{
  "n_layer": 9,
  "n_kv_head": 10,
  "norm_place": "pre",
  "norm_eps": 1e-06,
  "rope_fraction": 1.0,
  "init": "normal",
  "lr_mult_down": 2.0,
  "decay_fraction": 1.0,
  "steps": 9968,
  "dataset": "wikipedia_en"
}
Each number is 128 + 24 x the weight over its row's rms, rounded and kept within 0 to 255. Layers, rows and columns count from 0. The size above them is the row's rms in percent of the matrix's.

# layer 5 MLP down (transposed), 1600x320, rms 0.0311, rows 263-272, columns 0-159
size [102  77 108 103 102 104  92  73 114  92]
[[184 139 146 123 115 114 126 140 149 149 129  98 120 133  93 128 102 116 105  83  87 147 129 145 130 178  94 114  81 122 169 128  95 130 152 155  97  92 116 106 108 137 112 134 132 153 188 147 123 125  72 124 128 103 130 170 139 150 107 127 131 138 106 123 135 154 144 102 121 128 174 149 121 149 136 140 116 137 138 166 154 114 140 120 155 101 112 116 129  93 146 125 128 143 149 145  90 147 114 118 129 136 135 143 130 119  87 126 120 100 129 113  95 117 121 124 106 124  99  97 115 165 173  81 163 156 165 146 102 122 134 120 119 167 141 147 151 138 168 122 111 140 125 131 133 155  98 105 118 145 138 162 150 177 158 134 130 121 157  92]
 [202  83 140 132 159 149 126 177 114 115 125 129 166  96 114 124 144 132 152 139 133  99 126 153 127 132  74 141 151 178 117 162  89 104 138 132 124 106 117 149 152 122 115 171 106 138 130 139 139 116 127  80 104  98 140 112 124 151 141  95 137 129 122 109 130 138 103 174 174  86 158 121 141 119 163 144 133 147  90 125 132 111 139 125  90 133 105 127 122 115 101 151 145 128 102  86  94  90 159 131 124 140 127 122 186 106 151 112 135 128 168 134 105 126 109  93  95 103  65 107  88 138 117 127 110 136  99 116 161 104 138 148 125 159 107 152 149 103 168 130 177 101 108 124 140 162 160 105 107 161 148 135 152 118 124 121 109 135  93 131]
 [122 141  94 132 127 152 120 131 122 131 106 138 149 134 143 146 123  85 153 109 145 144 110 122 113 135 143 123 137  71  99 162 133 156 132 114 143 100 158 116  72 149 118 115 122 143 131 129 114 168 121 122 157 160 108 140 141 111 138 158 108 147 126 104 132 101  96  88 102 128 115 165 112  97 117 129 111 113 151 154 149 180 119 124 159 136 141 134 142  81 106 114 131 104 111  83 101 178 112 134 134 146 134 151 154 182 151 133 119 155 107 191 121 131 124 155 120 128  84 171 151  97 177 138 164 153  99 114 109 112 106 102 102 127 129 108 124 171 141 118  94 128 123 165 148 153 108 145  90 148 136 118 162 117 136 122  99 147 117 152]
 [133 115  67 148 116 127 144 114 108 156 121 171 117 157 157 140 113 159 153 153 127 138 157  97 103  84 121 158 163  82 156 138 130 129 112 120 108 125 114 154 112 125 124 105 109 108 165 145  95 129 112 120 130 109 155 132 118 188 131  96 140 127 112 146 152 126 135 106 118 135 120 110 133 166 137 144 135 179 152 125 179 146 132 150 129 123 107 107 160  95  98  96 143 117 175 144 120 127 128 138 163 127 127 112 169 108 132  85 125 115 141 122  83  88 108 135 118  73 119 107  83 132 181 116 130 133 147 113 107 166 105  96 168 122 120  83 134 115 142 153 101 152 134 152 138 128 149 169 159  96 127 123 132 150 143 135 154 135 146 114]
 [123 119 149 204 152 136 123 103 119 107 121  83 148 130 128 173 126 137 164 112 148 125 102 149  97 131 136 155 133 106 155 127 167 105 142 110 125 117 122 111 101 155 105 171 101 111 140 118 134 167 117 140 131 121  85 117 135 126 113 165 153 150 102 131 154 144 131 105 147 122 120 125 110 120 161 131 165  80 126 125 119 107 123 128 139 106 102 161  67 109  95 139 105 121 145 118 125 145 174 100 148 111 144 150 138 163 157 151 149 111 126 147  93 126 131  88 114 117 100 117 142 112 130 144 119 128 137 113 110 164 131 152 103 120 108 144 112 122 107 127 154 109 161 129 140 160 112 151 180  75 144 158 171 134 143  90  95 106  94 114]
 [140 115 160 110 119 128 105 101 100 121 146 132 107 129 106  82 111 124 140 140  97 114 149 115 101 148 104 122 105 123  97 156 106 114 165 155 116 142 126 122 133 118 120 129 138  93 114 120 128 112 139 110  81 100 134 125 102  98 128 143 149 160 156 160 124 131 108 141 174 165  91 130 120 108  84 128 153 107 180 114 147 115 112  85 118 100 131 105 167 119 179  96 108 162 146 136 102  73 125 122  86 132 140 188 138 146 101 136 118 108 130 125 176 150 122 126 154 133 146 169 133 179 183 157 114 154 151 161 115 116 145  92 119 100 107 103 119 175 134 127 146  68 137 132 107 128  90 154 118 125 111 135 124  89 145 122 132 139 118 207]
 [139 131  89 146 123  79 148 176 128 152 138 119 129 120 127 136 128 169 121 163 140 100 140  87  98 100 110 113 161 147 119  81 126 105 131 157 146 141 174 118 130 115 102 166 132 103 167 137 138 109  83 158 139  95 139 130 104 119  74 150 156 120 119  79 145 100 115 132 143 154 119 118 130 125 102 116  76 108  84 125 141  88 109 125 168 104 166 142 131 117  94 120 141 102 116 114 129 141 146 122 133 131 168 142  90 169 140 151 178 116 108 191 136 168 157 118 132 115 165 137  93 147 146 148 147 131  91 116 111 113 107  79 101 104  97 129 144 110 121  85 172 128  76 159 114 147 141 124 115 115 128  90 134 131 116 148 113 104 104 122]
 [169 133  81  99 124 144 124 130 120 149 150 109 114 166 132 105 134 146 174 121 101 116 121 102 132 177  97 161 103 168 152 145 166  85 144  97 151 116 109 138 128 108 132 149 131 140 116 112 137 125 141 159 137  92  98 123 111 170 146 154 161 146  92 129 127 117 154 156 157  99 160 113 141 121 143  96 136 145  90 131 112 130 155 112 145 121 135 169  77 134 151  72 122 120 120  86 123 130 157 144 122 136 151 156 153 136 121 102 124 168 137 120  89 122 125 133 132 108 132 121 123 140 150 126 129 144 109 130  98 115 160 177 144 153 144 155 140 147 110  44 116 120 160 115 141  81 145 140 125  86 113  76 115  98 153 100 104 151 152 140]
 [123 114 164 145 149  83 156 119  96 106 156 137 131 107 151 115  96 150  90 155 165 132 139 159 126 152 175 111 126 106 106 122 160 118 108 122 118 138 113 193  80 148 142 127 165 139  69 104 130 137 165  90 108 130 146 123 119 129 110 142 122 140 122 111 132 103  93 118 150 114 134  93 104  96 133 107 103 161 142 115 114  88 128 157 113 108 131  81 125 137 163  94 145 137  92 129 109 159 127 129 194 137 123  90 135  86  78  97  88 116 126 117  94 150 137  97  90 156 108 165 139 160 120 157 115 100 157 160 127 137 149 144 159 123 101  86 126 105 149 149 144 128 149 122 156 168 118  72 157 112 139 127 119 140 123 127 123 112  86 135]
 [118 134 120 153 160 133 104 122 128 156 159 147 120 148 134 139 122  78 160 147 129 135 115 168 147 181 104 123 108 109 113 101  89 160 130 139 120 122 157 148 127 124 153 140 166 124 100 125 107  77 129 192 154  80 150 152 125 136  73 102 148 125  55 131  88 164 100  79 120 132 143 117 139 134 147 137 114 156 126 142 132  71 112 148  92 129 132 113  97 110 120 130 126 129 120 144  94 129 125 106 137 128 128 128 108 100 122 121 165 175 174  79 119 168 129  97 134 111 151 183 170 136 106 124 127 137 108 103 123  98 139 129 149  86 133 165 153 138 111 153 130 143 110 127 143 117 131 119 104 130 144 102 107 114 149 150 151 147 129 156]]
# layer 5 MLP up, 1600x320, rms 0.0757, rows 264-273, columns 0-159
size [ 85 101  99 101 103  92  88 116  97 102]
[[104 139 129 145 147 136 127 119 145  91 129  97 126 135 180 180 133 165 108 132 125 170 125 157 164 143 153 125 132 131  97 128 103 137 110 122 146 130  89 118 136 110 147  88 136 105  89 113 129 115 130 128 170 159 170  58 132 146 108  86 131 160 141 134 125 163 109 111  86 138 101 139 154 136 138 143 128 113 154  93 109 166 122 128 119 104 127 141 139 102  90  80 130 139 129 176  86  91 114 106 143 120 136 177 129 133 101 123 114  92 101 148  99 140 168 121 130 124 161 113 149  90 159 119 170 134 126 102 110 140  99 105 139 123 155 107 157 137 107  96 116 124 126 138 106 166  98 114 137 151 108 110 120 125 148 124 122 100 124 121]
 [167 117  89 144 130 102 117 134 128 134 100 129 148 143 110 133 177 153 128 145 157 146 173 180 161  87 136 130 102 119 138 121 123 129 150 110 112 118  83 176  90  99 150 146 114 142 165 143 136 133 148 150 148 103 169 125 144 113 114 157 126 151 115 161 161 138 126 153  97 119 110 170  82 102 133 126 141 139 107  93 146 148 157 163 169 146 154  99 153 130 141  99 123 127 101 115 128 106 129 120 117  94 156 129 123 114 120 127 157  86 150 116 161 108 135 138 152 113 158 113 107 153 131  84 116 129 133 160 142 144 117 119 131 133 122 141 117 124 114 107 159 135  91  87 114 111 128 116  95 135 103 119 156 131 150 151 124 135 111 130]
 [104 113 119  97 150 142 130 169 140 156  86 103 169 118  97 111 118 118 161 108 118 142 146 136 111 160 126  90 134 128 178 118 116 105 124 127  97 135 133 115 191 109 104  74 142 153 129 124 151 130 152  85 126 113 102 141  98 103 139 138 112 112 130 136 111 118 165 125 104 125  99 136 136 110  82 129 140 110 133 125 103 137 141 144 153 141 106 133 116 163 123 120 133 122 115 166 123 149 132 105 103 128  93 145 159 123 123  84 108  96 123 155 118 151  68 124 158 138 144 163 139 148 105 133  97 123  95 111 160 127 120 150 119 100 116 160 132 134 129 101 164 125  92 167 166  99 172 133 135 109 153 118 188 118 115 122 113 138  76 102]
 [151 132 132  92 129 133 146 103 138 137 133 158 142 151 143 126  98  96 117 162 108 110 133  82 152 106 113 155  87 112  76 137 174 126 153  83 109 144 142 156 101  95  90 129 134 152 151 122 181 131 140 106 132  98  80 134 148 120 170 161 113 114 128 157 163 104 126 143  58 127  92 127 140 133  90 189 131 133 113 126  95 108 174 105 131  93 103 114 123 119 137 135 119 113 109 116 142 134 118 109 147 136 146 126  92 132 151 151 107 144 149 133 113 129 170  87 130 129 136 127 119  73 123 161 150 142 105 126 112 125 144 111 108 116 128 126 186 109 144 138 127 126 141 137 138 142  82  93 118 105 119 149 136 159 123 165 137 134 119 134]
 [114  95 101  90 103 125 101 112 136 130 123  94 123  80 144 110 160 108 186 131 173 111  87 145 109 162 132 141 144 171 100 174 159 153 110 105 125 130 140 117 136 127 129 139 110 147 186 113 134 141 128 106 119 156 129 130 150 165 167 136 169 156 137 112 123 169  98 156 114 142 167 131 112 119 136 133 151 137  95 149 141 146  70 153 144 151 135 103 126 123 161 143 120 137 140 161 154 134 133 145  93 124 125 132  95  90  97 148 151 188  81  80 162 142  97 114 169 147 103  85 114 146 167 144 120 140 101 163 138 119 140 129  98 140 112 182 134  92 104 128 168 140 144 165  96 145  95 137 167 104 158 128 122 118  91 117 170 131 140  96]
 [137 141 118 130 161 143 160  86 169 125 145 117  95 135 103 168 103 148 165 130 171 122 127 137 210 169 141 193  86 129 116 148 155 110 124 143 144  98 112 159  74 104 136 123  99 136 137 129 103 141 138 120 130 104 119 123 114 124  98 136 126  84 153 149 165 142 130 164 148  70 151 175 121 128 155  94 130 106 149 117  99 125 128 120 140 156 154 107 156 124 117 137 116  83 136  94 135 107 136 176 110 106 172 156  90 105 134 124 132 121  98 154  91 147 127 120 212 129 112  98 134 137 112 124 123 165 104 136 131  92 156 163 125 135 151 102 117  91 179 155 138 100 103 129 154  96 102 118 118 140 133 153 107 124 128  94 125 135 165 142]
 [ 82  98 117 101 139 160 121 116 152 129 119 127 145 124 114 171 120 162 111 160  98 133 114 118 123 134 152 125  85 165  91 157 112 104 127 163 150 114 106 130 141 117 133 111 141 107 103 169 171 133 176 158 139 127  98  99 117 155 105 110 149 134 139 110 123 112 121 127 172 148 148 146 128 140 136 154 114 163 124 141 109 116 112 143 161 117 113 106 163 119 145 145 129 155 163 107 135 157 139 107 135 127 117 160 106 138 108 168 120 101  93  63 141 115 200 147 148 102 124  94 106 109 134 107 103 110 144 101 109 126 101 176 152 111 104  85 105 130 144 136 149 133 110 124 119 165 107 129 138 101 161 163 117  92 129 100 142  98  82 135]
 [114  77 156 133 152 135 114 156 103 105 121 175 105 124 162  88 131 123 100 116 132  91  82 147 135 129 100 111 163  86 101 120 162  66 132  89 152 122 174 137 101 155 132 135 134 124 140 145 112 124 158 129 114 108 132 146 142 116 121 139 139 152  86  79 113 149 130 138 121 132 136  98 112  87 115 174 110 110 135  95 122 142  93 159 113 181 129  95 122 128  93 119 106 155 115 115 117 189 115 136 161  85 129 170 130 124 116 131  83 120  95  91 116 143 143 158 122 108  94 122 156 165 134 124 112 129 147 162 127 128 162  99 140 156 144 147 137 119  84 105 125 107 149 129 144 118 148 147 131 119  78 116 112 115 159 128 137  40 135 141]
 [ 70 135 105 148 138  89 105 121 165  96 114 164 119  80 181 103 142 167 153 120 120 133 151 153 111 142 127 138 129 127 127 124 120 115 117 121 111 126 112 160  84 150 138 129 119 133 144 120 113  88 175 161  94 108 134  77 126 116 107 126 141 150 150 132 122 135 138 147 138 131 159 109 148 138 115 143 143 170 128 140 105 132  74 127 128 120  98 130 127 140 119 134 133 120 181 135 150 140 112 105 108 143 113 167 130 129 128 157 112 120 165 101 146 100 121 142 108 154 156  67 134 128 109  95 101 131 165 133 145 143 150 115 136 133 115 148 142 162 122 135 150 138 102 105 168 168  82 142 110 130 145 119 156 181 157 129 174 108 182 100]
 [122 172 128 146 101  92  88  97 145 112 118 144  90 166 110 193 127 104 105 123 127 137 134 122 138 136 178 143 118 181 165 116 104 147 103  83 158 137 134 113 125 127  91 122 123 151 117 121 115  53 116 130 118 122 134 115 158 117 144 143 122 124 158 150 139 128 116 153 104 166 122 160 107 125 110 137 112 167 107 146 108 145  98 103 148 155 156 145  93 117 121 147 101 132 108 141 157 124  91 115 121 116 115 157 165 148 132 140 134 106 117 111 123 160 118  87 152 131 125 143 144 102 139 131 139 139 135 125 128 119 157 134 125 112  87 131 124 101 171 123 180 124  84 123 118 189 151 121 112 155 104 155 143 128 117  98 105 141 125 130]]